Each number is 128 + 24 x the weight over its row's rms, rounded and kept within 0 to 255. Layers, rows and columns count from 0. The size above them is the row's rms in percent of the matrix's.

# layer 3 attention query, 384x384, rms 0.0454, rows 352-383, columns 336-383
size [ 91 101  92 111 120 108  91 123 111 104 111 110 102 116 117 111 115  88 111 116 119 114 109 110 122 115 106 101 108  89 115  84]
[[ 70 122  93 118 124  71 118 134 127 147 142 125 129 129  97 111 137 136 119 148 160 117 172 107 134 114  66 118 176 124  91 175 125 124 116 125 119 109  96  75 142 139 112 100 132 153 131 154]
 [156 138 109 140  96 154 149 116 150 155 112 133 169 125 140 138 107  64 145 120 102 165 116 101 122 128 151 122 106 187 189 138  85 120 118 121 138 147 118 140 141 128 153 105 145 169 112 121]
 [102 128 144  80 173 136  55 152  76 130 158 108 109 155 132 125 140 179 122 162 140 132 126 134 141 111 114 116 122 144  71 173 161 152 140 138  99 102 112  95 130 103 142 147 132  98 110 167]
 [149 136 168 148 120 145 133 154 168 101 126 146 126 113 155 173 130  95 127 156 124 132 129 105 156 148 120  77 124 149 176 143 139 151 119 125 111 110 159 119 145 128 130  80 120 151 124 119]
 [143 127 124 127 118 130  88 111 152 158 154 136 146 131 145 143 112 128 145 100 123 101 127 147 151 153 118 178 131 125  82 125 107 103 148 113 161 134 148 155 143 112 149 132 128 137 130  93]
 [ 52 128 168  99 150 105 128 144 132 107 120  96 157 176 131 128 129 171 111 165 150 116 129 135 119 125 113 123 150 136  93 129 113 177 105 128  97 130 130 135 145 103 108 150 157 104 100 118]
 [137 120  95 176  88 145 159 132 159 130 112 106 116 116 171 118 115  91 116 103 135 121 137 105 139 119 129 111 138 125 171 154 141  86 101 141 165 114 152 166 127 123 136 141 120 141 176 110]
 [102 135 102 128 127 130 159 141 101 157 164 126 128 107 112  99 154 106 118 120  73 127 135 116 127 117 120 114 147 174 137 125 119 111 133  97 150 122 111  90 128 144 149 127 112  99 145 156]
 [129 125  92 137  91 121 114 123  98 134 161 130 111 124 132 130 169 133 116 116  86 122 167 113 181 169 144 151 106 100 153 142 134 157 123 101 138 139  92 127 111 144 153 145 115 132 113 158]
 [129 144 167 117  95 113 125 150 148  81 184 148 126 151 132 163 121 160 158 130 144 145 132 181 132 124 139 107  98 117 127 101 116 129 146 124 129 150 108 162 116 152 131  97 130 171  92 123]
 [138 126  81 179 150 135 147 144 147 128 118 131 119 149 127 112 107 141 133  88  95 171 129  74 141 151 156 112 116  49 118 122  88  97 126  99 132 128 126 130  92 114 160 143 175 131 124 120]
 [148 122 104 121 121 115 135 113 187 123 146 120 146 157 140 124 121 136 177 157 107 146 127 162 109 163 137 138 107 133 132 120 117 191 140 145 174 142 129 120 117 109 120 151 120  88 163 144]
 [130 138 127 115 169 132 168 106 118 132 144 111 111 170 146 125 155  98 157 124 132 161 136 128 129 109 125 110 115 157 153 164 156 161 114 136 156 111 162 151 139 198 158 101 117  94  99 138]
 [115 120 174 140 146 115  87 125  83  80 143 115  89 131 101 132 138 175  93 150 130 121 130 154 125 127 156 143  94 117 137 131 141 181 148 126 122 117 107  99 157 130 148 113 155 104 109 112]
 [ 80 132 146 152 163 164 137 113 146  97 144 110 127 139 110 170 125 124 128 147 154 148 100  99 132 112 140 112 145 135 165 164 115 194 162 182 120  99 150 147 136 143 148 115 170 128 138 137]
 [100 119 133 136 108 105 105 108 146 156 167 113 131 130 101 125 112 170 191  74 158 108 148 182 127 144 138 126 104  53 140 125 125 114 160 105 160 128 121 137  74 106 161  83 117 111 110 127]
 [147 126 136  83 134 140 132 176 149 109 123 126 119 147 120 156 167 153 122 192 138 107 138 136 126  96 123 165 145 136 128 130 165 114 120 149 117  85 142 128 108 127 115 168 122 142 132 125]
 [161 116  88 150 110 125 135 154 154 120  74 125 152 114 124 132 111 125 133 103 137 122 101 119 108  81 109 105  95 114 149 124 119  55 108  76 134 141 147 150 115 122 141  99 126 182 108 112]
 [123 137  98 145 171 107 121  54  73 108 107 132 135 109  51 108 143 170 103 130 146 125 103 104 115 148 121 118 142  89  90 123 123 127 153 115 126  84 156 123 131 122 102 143 126 187 127 114]
 [149 133  87 121 110 116 118 145 159 143 107 131 111 117 131 140 167 102 184 147 106 153 151 151 118 104  97 113  95 126 151 151 125 147 104 107 137 155 128  68 131 147 115 105 136 108 100 158]
 [156 118 135 119 133 170 123 156 117  83 152 124 128 114 184 116 117 127 113 150 150 139 102  94 143 125 106  94 138 120 131 168 100 123 152 163 115 121 103 130 108 178 168 130 158 118 128 118]
 [139 128 111 153 124 124 140 131 107 152 136 144 101 138 127 115 138 127 114 134 138 101 138  71 149 121 134 141 162 128 101 115 107 106 124  84 156  93 153 114 155 123 100 104 135 167 137 109]
 [123 103  72 136 123 131 140 111 159  97 118 108 132 108 121  81 144 103 111 138 106 126 118 158 118 165 127 170 122 105  94 157 159 131 136 145 166 113 190 120 118  88 147 100  88 139 131 136]
 [150 125  92 149 107 104 144 113 156 140 145 124 103 194 112 109 133 104 133 131 148 132 111 152 123 145 121 123 133 163 122 155 147 133 100 103 130 121 145 148 132  87 128 100 138  95  88 147]
 [133 120 131 151 122 104 117 128 209 123 127  94 132  94  86 145 130 106 100 147 133 126 134 169 127 108 102 121 127 115 189 120 111 129 100 146 112 133 127 127 101 172 135 126 109 123 134 112]
 [134 147  78 117 125 107  95 129 100 195 103 142 128 118 138 110 131 102 155 116 100 132 117  94 115 136 119  90 137 110 101 121 104 132 116 104 155 147 151 111 125 121  94 161 127 114 142 129]
 [136 127 135 151 155 135  88 125  81 149 109 150 154 153 116 123 137 133 138 142 122 109 123  78 119 108 105 132 138 148 134 154 139 106 116 145 193 104  88 123 133 125 136 153 153 141 153 115]
 [104 146 106 110 120 112 129 138 116 128 131 147 115 154 125 139 118  89 156  97 151  88 141  83 181 125 109 125 139 102 107 102 108  97  91 110 115 132 133 143 165 176 113 122 138 163 139 102]
 [ 99 130  68 160 110 122 187 148 139 113 105 123 136 172 101 124 143 112 102 144 108  89 140 131 153 132 121 137 136 138 166 115 138 107  94 120 127 120 174 127 115 111  94 133 111 116 137 126]
 [102 139 160 105 123 100  79 147 105 140 159 153 125 117  92 156 160 163 141 158 118  88 160 108 182 134 133 155 132 102  81 123 136  85 130 141  85 127 104 112 136 136 120  91 115 137 110 127]
 [128 140 125  92 124 104 112 138 131 149 120 129  89  67 119 151 130  99 105  77 133 122 108 111 130 118 153 111 113 146 163  87 115 168 150 108 123 127 157 101 129 147  95 120 147  98 137 155]
 [161 113 123 129 148 147 161 137 136 123  87 137 129 158 129 135 127  88  83 116 141 107 136 104 140  94 114 127 120 131 164 118 114  70 117 138 138 133 127 164 141 167 142 142 117 171 118 110]]
# layer 3 attention key, 384x384, rms 0.044, rows 352-383, columns 336-383
size [ 87 101  89 112 117 112  90 118 111 100 114 110 101 112 117 112 113  91 104 115 117 116 113 108 116 112 106 105 105  87 114  87]
[[140 139 170 154 150 127 151 137 115 170 154 114 150  74 142 156 131 129 109 166 119 119 135 111 117 136 135  94 162 136  65 119 148 130 128 145 145 151 134 141 130  98 141 128 149  76 141  81]
 [150  93 130 127 129 126 122 114 130 138 144 108 139 124 177  74 106 114 129  99 160 145 128 133 154 151 129 170  99 133 155 124 102 125 140 148 125 154 148 167 142 124 145 142 104 141 113 110]
 [166 137 198 116 115 103 186 143 150 136 135 156 142 125  80 107 166 155 123 172  85 114 137 139 102 115 142 113 134 107 124 155 137 135 131 151  79 137 145 148 111 127 117 108 167  85 117 134]
 [118 131 169 139 136 124 122 128 138 132 132 119 136 133 168 138  88 131 184 106 143 135  77 119 148 141 148 156 148  97 132 167 118 114 133 112 155 167 128 137 140 131 154 108 119 128 131 160]
 [104 115 119 119 116 122  94 144 143 135 148  81 151 150 141 134 131 137 182  90  96  95 122 120 113 178  88 103 121 117 125 101 136  53 171 138 151 117 135 138 155 153 102 126 117 157 140 131]
 [156 124 131 151 107 121 110 178 144 101  89 147 148 149 128 181 121 129 100 129 112 113 127 138  95 141 195 128 137 167 155  85  89 135  84 143 134 109  90 125 148 111 152 139 155 152 121 124]
 [132  87 112 133 110 127 108 121 162  83 103 142 137 165 125  70  93 108 104  86 176 125 101 109 142 115 142 136 115  98 176 144 146 113  88 116 147 114 140  97 125 143 142 136 104 142 197 158]
 [136 114 105 113  95 116 154 125 136 155 158 179 142  96 119 103  77  93 124 149 155 115 159 119 140 148 136 141 166 126 107  74  80 149 151 135  86 138  93 107 124  98 133 172  79 114 127 111]
 [138 110 118 132 154 133 121 129 113 154 152 169 141 116  73 138 142  89 135 130 159 114 169 129 121  83 182 117 107 142 143 129 144 127 173 102 106 139 119 113 142 141  84 117 126 132 139 144]
 [136 136 133 105 158 171 110  88 116 113 154 102  85 135 109 157 172 159 131 118  90 162 129 153 142  89 139 121  98 146 108 124 150 100 153 101 133 118 149 136 161 151 146 155 153 140 120 125]
 [135 136 159 130 131 134 109 130 161 100 133 139 152 119 117 179 145 162 115 123 101 123 133 154 118 134 117 116 147 111 118 122 176  99 147 140 139 108 105 110 150 114 135 131 175 139 117 103]
 [114 172 147 148 131 152 148 133 174 119 118 134 143 132 129 159 118 123 170 146  74 146 137 115 110 137 101 130 123 181 175 153 113 125 138 136 142 107 159 145 165 136 133 100 152 159 131 106]
 [169 153 129 123 147 170 123 110  90 134 129 145  67 169 147 120 148 183 146 124 143 149 165  83 150 103 129 110  90 167 146 163 180 142 160 115 105 139 121 137 174 126 133 107 128 121  78 138]
 [147  89 144 119 148 114 144 120 101 143 129  96 137 145 149 159  82 133 119 142 112 117 105 102 131 142 125 124  98  78 127 117 102 175 123 159 133 141 105  91 150 156 120 102 150 125 131 168]
 [143 154 136 150 152 138 134 138 157 108 173 114 149 161 142 131 127 161 142 150 115 137  99 110 119 129 152 104 138 156 161 134 125 130 123 114 149 118 130 118 151  94 111 168 159 149 148 138]
 [109 169 102 156 165 124 111  86 126 108 169 103 121 152  95 139 150 139 172 106 118 145 149 130 151 136 137  86 166 136 141 145 179  96 151 118 150  93 162 142 103 174  81 113 175 135 122 112]
 [157 171 123  71 146 118 169 108 152 113 136 148 124 144 130 124 154 159 111 144 143 129  90 127 116 133 140 127 128 106 153 166 113 127 142 114 102 130 148 125 128 144 122 134 111 108 113 191]
 [111 112 125 113 152 132 108  94 144  97  93 106 138 124 142  96  94 122 145  81 145 160 116 140 138 151 116 158 148 120 109 124 129  93  97 131 160 144 129 122 112 150 141 140 125 141 142 114]
 [121 176 134  99 120 125 132 129 145 119 143 117 172 150  88 143 184 163 115 121 121 136 112 132 148 123 140 100 123 146 145 155 139 133 101 155 105  98  94 136 107 132  87 124 125  85 166  95]
 [176 104 118 148 148 138 137  65 115 153 119 150 111  81 136 141 116  89 126 155 143 164 181 126 149  98 152 110 125 143  78 147 132 122 133 155 124 196 105  92 156 132 133  99 149  99 122 122]
 [185 103 120 171 108  94 168 123 130 113 151 115 146 144 149 137 113 158 173 131 163 156  76 132 148 139 118 141 127 114 129 184 153 136 136 150 135 152 102 119  99 115 105 132 111 180 159 112]
 [142  94 144 129 122  96 155  95 121 131 126  76 146 131 131 105 118 105 119 147 147 109 168  95 114 179  85 111 139 139 119 112  93 118 135 151  87 115 157 100 121 125 136 119 115 124 117 126]
 [115 123 151 125 186 148 179 114 120 144 152 147 149 104 161  69 147  70 141 133 121 121 134 117 149 129 138 113 100 169 153 153 120 119 163 143 124 110 150 131 138 148 114 119  87 116 129 132]
 [134 102 113  98 131 141 152 140 161  93 123 138 130 111 157  97  94 112 142 124 133 140 173 106 159 132 135 118 113 125  90 161 125 169 163 148 116 140 138  97 130  61 140  84  87 104 103 115]
 [129 131 139 131 152 126 114  83 133 125 104 154 113 124  97  94 180 107 106  86 121 114  89 124 149 109 207 126 126 113 127 128 136 115 138 103 144 113 152 129 156  95 125 143 130 114 146 156]
 [127 137 122  94  87 122 109 141 126  97 126 136 156 141  79 161 115  77 154 145 132 105 165 136 135 143 106 145 146 173 132 103 111 100 125 160  78 127 118 151 155 148 106 157 109 153 141 106]
 [143 149 149  86  91 102 177 152 169  88 170 126 147 162 134 128 116 157 125 104 126 145 117  98 147 134 129 142 111 122 124 141  95 140 114 106  94 150 173 152 109 114 107 109 102 119 144 105]
 [ 99  90 110 137 106 120  69 120 137  80 116 138 133 169 118 173 105 145 156 111 125 111 156 148  89 115 156 154 169 134 126  81 173 112  97 116 113 125 124  76 120 132 103 153 147 117 183 143]
 [ 90  85 107  83 148 137 141 142 115 102 139 144 135 124 106 110  89  87 106 141 128  82 140 124 107 169 163 143 132 143 143  78 103 144 105 126 124 134 146  82 148 103 146 150 121 136 126 158]
 [105 123 137 105 177 163 127 127 116 124 139 131 166 148  87 134 165 146 143 108  79 100 118 118 127 138 157 137 130 118 101  91 135  98 126 137  88 104 181 132 138 137 106 119 152  92 155 121]
 [118 106 106 162  88 151 129 123 101 136  95 121 130 116 117 136  76 135 136 185 100 151 152  95 157 130 113 133 114 133 153 109 124 146 114 162 127 125 115  96 160 127 124 135 122  79 151 130]
 [114 108 117 123 107 104 121  96 160 104 126 156 104 160 119 102 100 138 122  94 151 122 151 136 100 114 149 124 115 142 117  94 117 128  90  83 122 108 139  78 112 139 129 133  93 126 176 102]]
# layer 3 attention value, 384x384, rms 0.0426, rows 256-292, columns 336-383
size [ 98 103 100  90  99  97  99 107  99  93  98  95  99  92  97  87  97  93  80  97  97  99  95 104  87  91 100  98 101  98  89  85  89 102 104  93 102]
[[ 95 109 129 118 131 109 122 179 131 154 160 135 130 152 131  78 120 152 117  82 120 129 130 192 134 115 155 136 166  41 130 107 130 128 109 126 117 133 117 121 147 102 160 110 158 155 124 123]
 [152 121  84 111 107 174  89 158 150 134 124 130 144 125 142 119 130 123 132  86 122 125 136 114 151 161 140 115 122 107 111  95 112 135 109 174 103 122  83 118 111 125 101 109 124 146  99 120]
 [ 89 102 125 124 151 145 158 103 125 141 103 111 121 129 168 104 113 118 151 105 132 113 154 126 119 161  89 119 145 125 164 115 132 112 116 148 154 136 100 109 115 149 145 166 155 151 122 132]
 [105 115 161  54 126 111 135 106 147 106 159 111 122  75 123 135 103 121 137 142 175 145 133  97 138 148 145 107 103 135 131  95  98 159 120  82 102 108 118 115 145 119 143 139 120 144 107 123]
 [ 91 131 163 122 175 120  90 132 164 146 100 137 148 169 144 129 134 123 160 165 127 130 113  37 138 189 140 135 111 142 124 176 131 154 125 132 141 115 118 133 135 134 122 115 113 102 119 112]
 [134 152 115  80 110 140 124 118  96 163 130 127 141 109 147 137 163 149  89 176 165 124 119  91  99 126  95 137 121 169  69 157 122 138 126 133  37 133 112 127 112 146 125  73 147 135 108 133]
 [148 134 159 119 148 122 130 132 113 148 152 137 102 128 104 102 134 175 123  89 117 138  95 139 134 127 155 147 141 167 119 115 123 108 159 136  69 126 103 113 130 130 128  85 143 111 119 150]
 [122 114 126 106 132 165 133 137 139 105 131  93 138 124 129 133 159 145 149 104 155 124 138  61 132 158 116 118 124 101 161 157 161 122 122 176 102 139 112 152 112 126 104 166 137 144 135 138]
 [117 125 151 132 107 150 129 176 114 140 120 145 130  81 156 122 154 123 124 131 117 138 151 104 130 108 127 120 128 142  78 130 108 154 130 157 151 156 114 111 166 102 119 176 141 118 117 105]
 [143 129 102 119  93 142 122 124 119 110  98 119 122 132 152 172 152 150 125 139 124 123 106 116 148 126 113 144  92 138 109 162 112 144 131 176 113 124 107 106 143 132 125  99 111 136 118 124]
 [107 136 100 105 171 142 116 140 131  96 122 131 106 105 141 128 100 133 135  78 107 134 112 144 129 190 105 148 122 178 146 136 136 127 129 118  98  97 113 146 130 159  92  97 133 133 117 129]
 [114 135 143 107 166 149 112 105 177 124 111 115 133 189 154  90 115 153 167 129  85 134 129 147 127  98 107 166  97 161 134 102 142 167 144 126 136 132 174 124 127 123 121 108 159 147 180 116]
 [147 142 128  85 161 120 135 103 138 130 177 148  90 110 117 142 126 154 112  94 138 132 121 124 116 146 133  97 130 131 125  86 113  95 148 118 112 111 119 142 122 144 100 141 117 129 123 132]
 [111 135 119 128 140 157  93 123 108 133 154 121 143 155 144  93 149 114 142  93 138 113 152  95 134 105 126 114 125 128 105 110 120 168 100  95  81 174 126 124 148 121 140  82 159 134 146 146]
 [109 132 129  86 125 159 134  63 128 131 142 126 115 146 110 135 128 147 211 154 140 126 111 144 122 126 100 155 114 119 117 103 152 133 107 139 102 142 114 122 132 171 129 133 138 143 126 136]
 [171 148 160  97  95 124 105 123 127 165 100 132 119 108 142 126 151 142 148 152 143 127 107  67 150 129 128  90 116 142 114 173 119 115 164 132 114 121 144 146 117 131 103 115  99  97 111 116]
 [135 114  82 152  58 118 122 138 105 132 140 155 134 120  77 131 133 144  77  94 157 151 156 157 130 123 107 150  80 111 145 139 125 120 107 153 141 128 133 150 129 144 128 101 131 122 135 136]
 [136 135 150  98 121 152 110 125 129 127 124 134 119 124  76 121 132 106 154 138 115 146 118 114 112  66 106 116 130  99 132 130 114 157 137 106 105  61  94 116 130 112  91 169 122 121 147 147]
 [147 136 148 149 134 135 130  62 126 125 121 112 119 135  99 141 141  88 119 117 146 128 155 119 147  90 124 118 113  81 126 161 119 122 149  96 142  73 102 142 143 136 133 130 107 110 153 108]
 [167 160 133 124 200 114 149 150 139  98 140 122 117 134 114 148 132 119 171 103 108 109 106  64 129 185 149 100 164 124 160 126 116 108 201 143 145 141 147 109  98 128 142 184 118 139 154 114]
 [138 131 156 109 140 114 126 101 128 149 142 136 163 172 104 130 142 109 106 105 154 128 120 104 155 105 124 142 116  74 142 128 126 130 128 131 131  82 163 115 104  86 152 107 108 118  89 119]
 [138 128 132  83  95  91 162 100 138 123  87 126 158 136 117 147 129 131 105 170 163 133  69 147 148 161 134  93  87 139 157 118 109  96  93 158  96 138 122 104 121 121 135 117 131 144  93 126]
 [ 97 139 141 142 146 136 109 126 139 147 149 133  83  97 124 131 109 112 127 138 112 120 150 132 148 103 150  97 160 142 132 130 130 124  96 149  89 103  99 121 149 147 100 138  95 103 110 156]
 [138 121  87 125  97 135 152 199 123 128 124 115 103 126 123 159 115 148 131 135  59 127 135 128 133 124 143 161 118 158 126 130 123 151 157 143 124  96 173 127 160 132 101 128 124 111 134 126]
 [180 123 148 113 105 124 134 104 166 123  93 130 138 160 142  98 108 133 224 104 154 150 132 155 108 147 143 116 128 131 140  96 113 149 135 128 103 129 140 118 120 111 117 148 140 145 130 131]
 [104 123 125 143  87 121 204 107 101 116 155 129 134 103 106 113 138  90 127  80 123 124 160  76 146 161 104 130 112 118 147 144 125 108 134 114 151  96 141 122 142  80 119 114 117 150 132 117]
 [102 122 112 134 122 119  91 101 105 132  91 142 127 143 108 118 137  82 124 112 146 152 127 135 107 124 121 119 137 104 113 149 136 110 113 136 128 120 116 136 119 140 129 168 120 101 127 117]
 [151 142 100 114 129 147 103 124 133 117 158 133  87 156 123 121 101 120 214  98  93 123 142 172 122 168 100 161 144 115 166  89 157 125 152 146 148  98 147 126 101 120 126 121 124 147 124 133]
 [ 91 110 110  55 154 115 145 116 140 137  86 126 123 144 115  96 144 129  77 109 153 122  86 115 123 148 139 132 126 141 119 115 124 133 136 115  98  87 131 123 131 127 118 166 140 154 121 121]
 [102 125 111 137 102 127 157 140 118 139 136 121  96 159 117 156 129 121 130 179 137  87 145 187 123 135 129 108 134 119 106  64 131 133 136 106 142 147 147 123 128  82 114 137 126 164 150 141]
 [132 131 136 111 170 151 104 164 108 155 131 129 127 148 162 154 112 156 129 170 134 105 156 159 122  82 119 113 143 164 149 116 124 124  93 102 163 151  96 111 136 163 172  85 118 120 120 136]
 [168 147 117 127 102 142  83 154  82 132 105 103 122 105 147 116 152 157 199 148 117 138 114 184 134 105 114 113 135 152 134 130 131 140 147 163 109 136 122 134 126 122 101 150 152 125 149 127]
 [124 122 177 132 144 141 123 191 154 164  77 135 139 136 136  70 118 129 123 134 152 117 117  73 118 150 148 153 118 174 141 165  96 167 131 132 145 156 152 129 119  99 133 119 162 136 151 119]
 [100 127 132 127 131 112  78 161 110  70 102 117 142 150  95 137 119 117 132 109 180 130 153 132 106 159 127 149 121 131 131  81 108 153 127  84 113 146  75 106 142 125 151 129 100 166 155 134]
 [138 113 159 129 123 101 115 161 141 134 132 130 135 124 175 141 121 162 110 157 138 107 136  53 149 112 164 108 141 118 125 152 101 131 129 136  95 165 126 116 124 152 134 115 102 111 131 145]
 [123 122 132 137 138  87 123 133  93 153 102 131 109 120 154 107 127 141 141 150 137 146 127 146  93 148  84 144 138 128 132 164 138 114 133 135 201 111 157 165 111 154 141 167 151  92 129 123]
 [ 70 132 129 119 162 157 154 131 113 176 127 126 135  61 106 172 121  86 144 140 130 141 133 107 127 168 146  90 112 182 165 115 134 120 115 131  80 100 127 138 124  93 117 180 149 149 137 110]]
# layer 3 attention output (transposed), 384x384, rms 0.0452, rows 256-292, columns 336-383
size [101 108 102  96 102  97 105 108 100  95 103  98 107  95 101  90 106  98  85 103 104 106  96 108  93  97 105 101 103 105  94  95  95 103 106 100 102]
[[ 95  97 115 138 158 110 134 118 129 162 152  76 135 133 127  80  86 148 144 128  99 146 136 140 133 146 164 137 154 126 122 101 139 124 142 123 141 118 105 126 142 130 176 119 148 138 107  83]
 [142 100  74 153 109 170  89 125 183 160 125 110 117 134 135 104 133 114 143 110 136 109 161 125 126 132 163 140 154 121 137  97  74 114 100 138 171 145 143 137 121 143 117 142 138 143 110  53]
 [ 98 153 100 152 155 153 156 174 127 136 100 110 107 149 170 131 125 121 137 107 122 109 129 144 114 160  87 139 149 129 154 131 128  88 113 157 163 116 139  76 154 146 134 172 142 107 145 129]
 [ 89 108 140  95 131 112 141 102 120 128 133 117 126 113 122 129 122  87 131 136 179 152 114  91 169 142 125 142  96 102 127 132 103 143  94 113 107 109 107 160 115 104 162 108 106 126 108 154]
 [121 104 139 138 145 140 122 115 145 154  59 124 128 147 157 130 113  94 114 104 143 119 108  76 163 170  93 135 120 115 128 169 119 142 117 121 127 140 143 137 142 102 131 118 112  58 132  86]
 [152 107 126 151 115 140 149 119 148 164 148 135 132 133 151 145 209 143 122 170 150 149 127 120 114  97 133 159 139 141 111 165 133 147  97 145  97 134 114 142 136 128 117  88 135 170  93 112]
 [146 130 170 133 129 126 152 112 125 122 151 115 119 102  67 106 123 175 153 120 124 141  81 121 121 167 124 160 133 160 118  96 114 115 149 143  85 109  91 127  94 138 111 125 143 102 125 110]
 [128 116 120 138 103 200 133 132 120 114 146 114 154 135 156 116 182 116 135  88 181 106 115 127 126 168  99 128 112 107 144 149 180 159 113 160 142 126 130 142 129 121 149 132  75 140 124 152]
 [106 118 130 137 137 145 118  98 119 160 152 136 143 106 168  70 169 174 153 162 121 127 139 104  70 112 149 135 101 137 100 114 118 148 138 148 139 148 141 135 108  94 175 152 133 108 130  85]
 [145 117 111 106  98 183 132 117 111 125 114 125 134 107 123 107 150 114 137 134 150 119 123 136 150 141  95 161  68 119 116 157 133 154 110 141 111 108 129  76 108 133 132 118  90 113 112 141]
 [113 167 115  96 158 125 144 175 107 116 134 101 112 116 110 107 113 147 142 147 129 131 111 149 134 184  90 136 126 165 115 111 131 108 138 124 104 114 127 107 126 147  81 120 142 119 140 183]
 [135 160 119 121 136 119 129  90 189 122  91 122 146 164 103  94 157 148 162 157 141 135  92 166 158 118  74 111  97 149 115 101 107 146 134 138 107 125 150 104 145 126 111 166 144 138 156 101]
 [164 160 116 122 123 140 122 152 155 152 149  98  98 118  93 148 134 126 122 141 143 122 105 137 142 135 113 128 156 145 118  90  85 119 116 107 147  97 145 140 127 165  69 166 132 169 123 105]
 [118 103 139 140 131 153 104 107 172 140 127  97 130 133 134 107 158 125 134 119 111 141 139 146 117 110 121 119 117 153 101 127 137 149 139 125 130 153 105 146 132 131 147 100 141 122 113  59]
 [115 143 121 107 133 106 132 153 125 118 161 142 131 134 122 148 136 110 161 134  91 113 115 145 105 100  80 120 111  98 124 118 162 142 125 134 101 122  81 140 161 181  95 124 127 137 113 137]
 [161 153 134 121  82 143 120 109 136 153 109 139 135  74 156  94 154 124 140 133 143 117 135 117 168 117 141 126 113 126 101 157  91 125  98 124  80 138 166 136 120 147 153 112 101 115  93 116]
 [120 128 121 145  72 120 133  85 111 132 181 138 149 114  78 106 151 129 157 136 163 147 118 132 150 147 117 182  94 119 152 117 165 117 115 158 124  95 100 142  89 142 128 139 101 107 123 102]
 [171 158 124 115 124 159 108 132 141 144 112 123 117 103  77 138 176 121 122 112 137 148 148 121 144  63  97  93 162  95 130 157 135 163 149 103 119 146 130 158 141 121 134 155 116 140 162 137]
 [137 169 153 116 126 121 134 111  94 127 127 111 147 107 114 170 150 132 129 109 160 115 128  86 209  95 126 111 125  94 134 178 173 141 155 116 103 118 109 142 127 134 173 102  73 125 155 146]
 [161 156 150 119 159 131 118 173 112 121 116 125 129 144 159 158 108 145 134 104 127  76 121  98 145 156 165  74 165 130 131 146 120 122 165 128 142 158 167 121 119  93 121 159 150 165 124 153]
 [136 125 133 115 140 126 108  96 116 175  97 114 173 137 136 157 158 111  94 111 141 136 126  79 193 134 115 141 137  90 143 139 137 128 118 132 137 123 144 150 101 111 198 128 110 150 127 108]
 [141 116 124 110 111  88 126  96 129 163 122 112 157 106 110 147 115 118 135 180 176 143 102 100 124 135 102 128 122 121 154 123 109 145  70 160 114 113 162 118 134 119 137 121 113 118 121  97]
 [120 148 107 127 134 146 113 122 167 135 106 128  99  96 107 140 108 123 148 148 107 107 150 147 155 111 114  96 174 133 113 142 127 120  85 132  81 110 126 127 126 127 103 149 101  82 115 143]
 [141 121 107 123 107 131 114 149 124 129 143 133 115 143  71 102 135 144 120 163 137 155 138 106 135 147 125 147 130 152 122 141 123 102 189 108 124 134 135 107 119 124  95 118 161 116 136 146]
 [152  81 115 149 120 139 136 110 190 106 118 120  78 148 127 127 104 107 138  92 146 149 158 166  74 113 154 116 134 128 126 118  90 139 154 131 146 167 131 142 144 135  82 133 163 116 153  78]
 [ 87 144 105 178  97 153 172 113  82 178 125 103 135 118 132 145 144 114  98  95 174  69 159  83 177 153 125 140 155 122 135 145 113 123 114  93 161 144 125 161  90  83 123 128  93 156 116 136]
 [ 96 127 136 102 102  77  93 111  75  94 123 156 136 131 151 159 151  83 126  86 154 149 107 103 119 115  82 121 128  90 125 145 150 111 132 126  85 118  88 155  99 151 148 135  87 105 139  91]
 [127 157 115  88 117 108 150 171 122  96 151 100 107 143 111 101  73 121 162 128 138 106 126 158 160 144 113 137 144 140 136 117 156 114 158 131 137 133 133  86 134 168  98 113 125 154 103 191]
 [107 144  98 141 147 161 102 103 127 138  78  85 122 122 117 112 152 130  88 132 158 120 109  96 160 151  85 137 147 119 146 123  91 117 115 119 127 101 132 180 108 118 141 144 120 141 132  76]
 [100  88 131 142 139 150 184 141 116 104 125 139  41 144 158 131  70 114 124 122 122 105 139 158 117 116 154 111  87 165 115  99 153 110 140  89 163 146  96 122 111 113  66 127 135 143 123 155]
 [154 127 112 136 175 145 138 177 135 135 109 145 128 145 153 148  84 164 131 158  90  91 156 145 139 123 100 133  97 151 114  97 108 143 103 103  95 123 121  57 138 142 129 108 111 104 103 133]
 [155 102 135 141  99 121 111 146 131 105 140 157 104  99 116  91 135 145 153 121 125 149 146 166  91 116 168 106 129 145 110 145 123 121 170 149 118 175 121 147 111 140  88 135 179 131 151 127]
 [127 129 131 149 147 132 102 151 211 167  92 114 134 135 105  97 121 128  98 125 118 112 125 146 105 148 125 141 137 149 162 142 101 142 121 150 150 120 142 138 145  81 124 107 171  78 135  96]
 [106  87 130 134 138 115 139 139  93  96  92 135 118 147 138 162 137 144 127 118 129 115 169 130  98 134 111 142 102  94 113 112  92 146 125 106 127 160  96 152  72  85 166 141  91 112 149 168]
 [150 108 147 129 129 173 104 135 171 151 117 115 138 135 159 142 164 122 109 116 131 111 151 124 145 137 112 128 144  96 117 145 105 123 108 120 131 137 136 117 119 122 117 131 104 105 116 110]
 [132 156 146 101 118 101 125 147  97 117 144 128 116 102 133 110  88 104 129 119 146 141  98 157  89 151  89 130 137 136 136 153 144 102 144 131 130  87 141  99 153 182  97 165 135  88 121 125]
 [ 98 171 111 151 174 153 118 169 132 154  61 123 149 111 112 150 123  84  97 121 112  91 101 106 121 128 105 102 144 150 158 130 101 102  99 141 110 108 109 149 155  88  91 149 162 139 158 117]]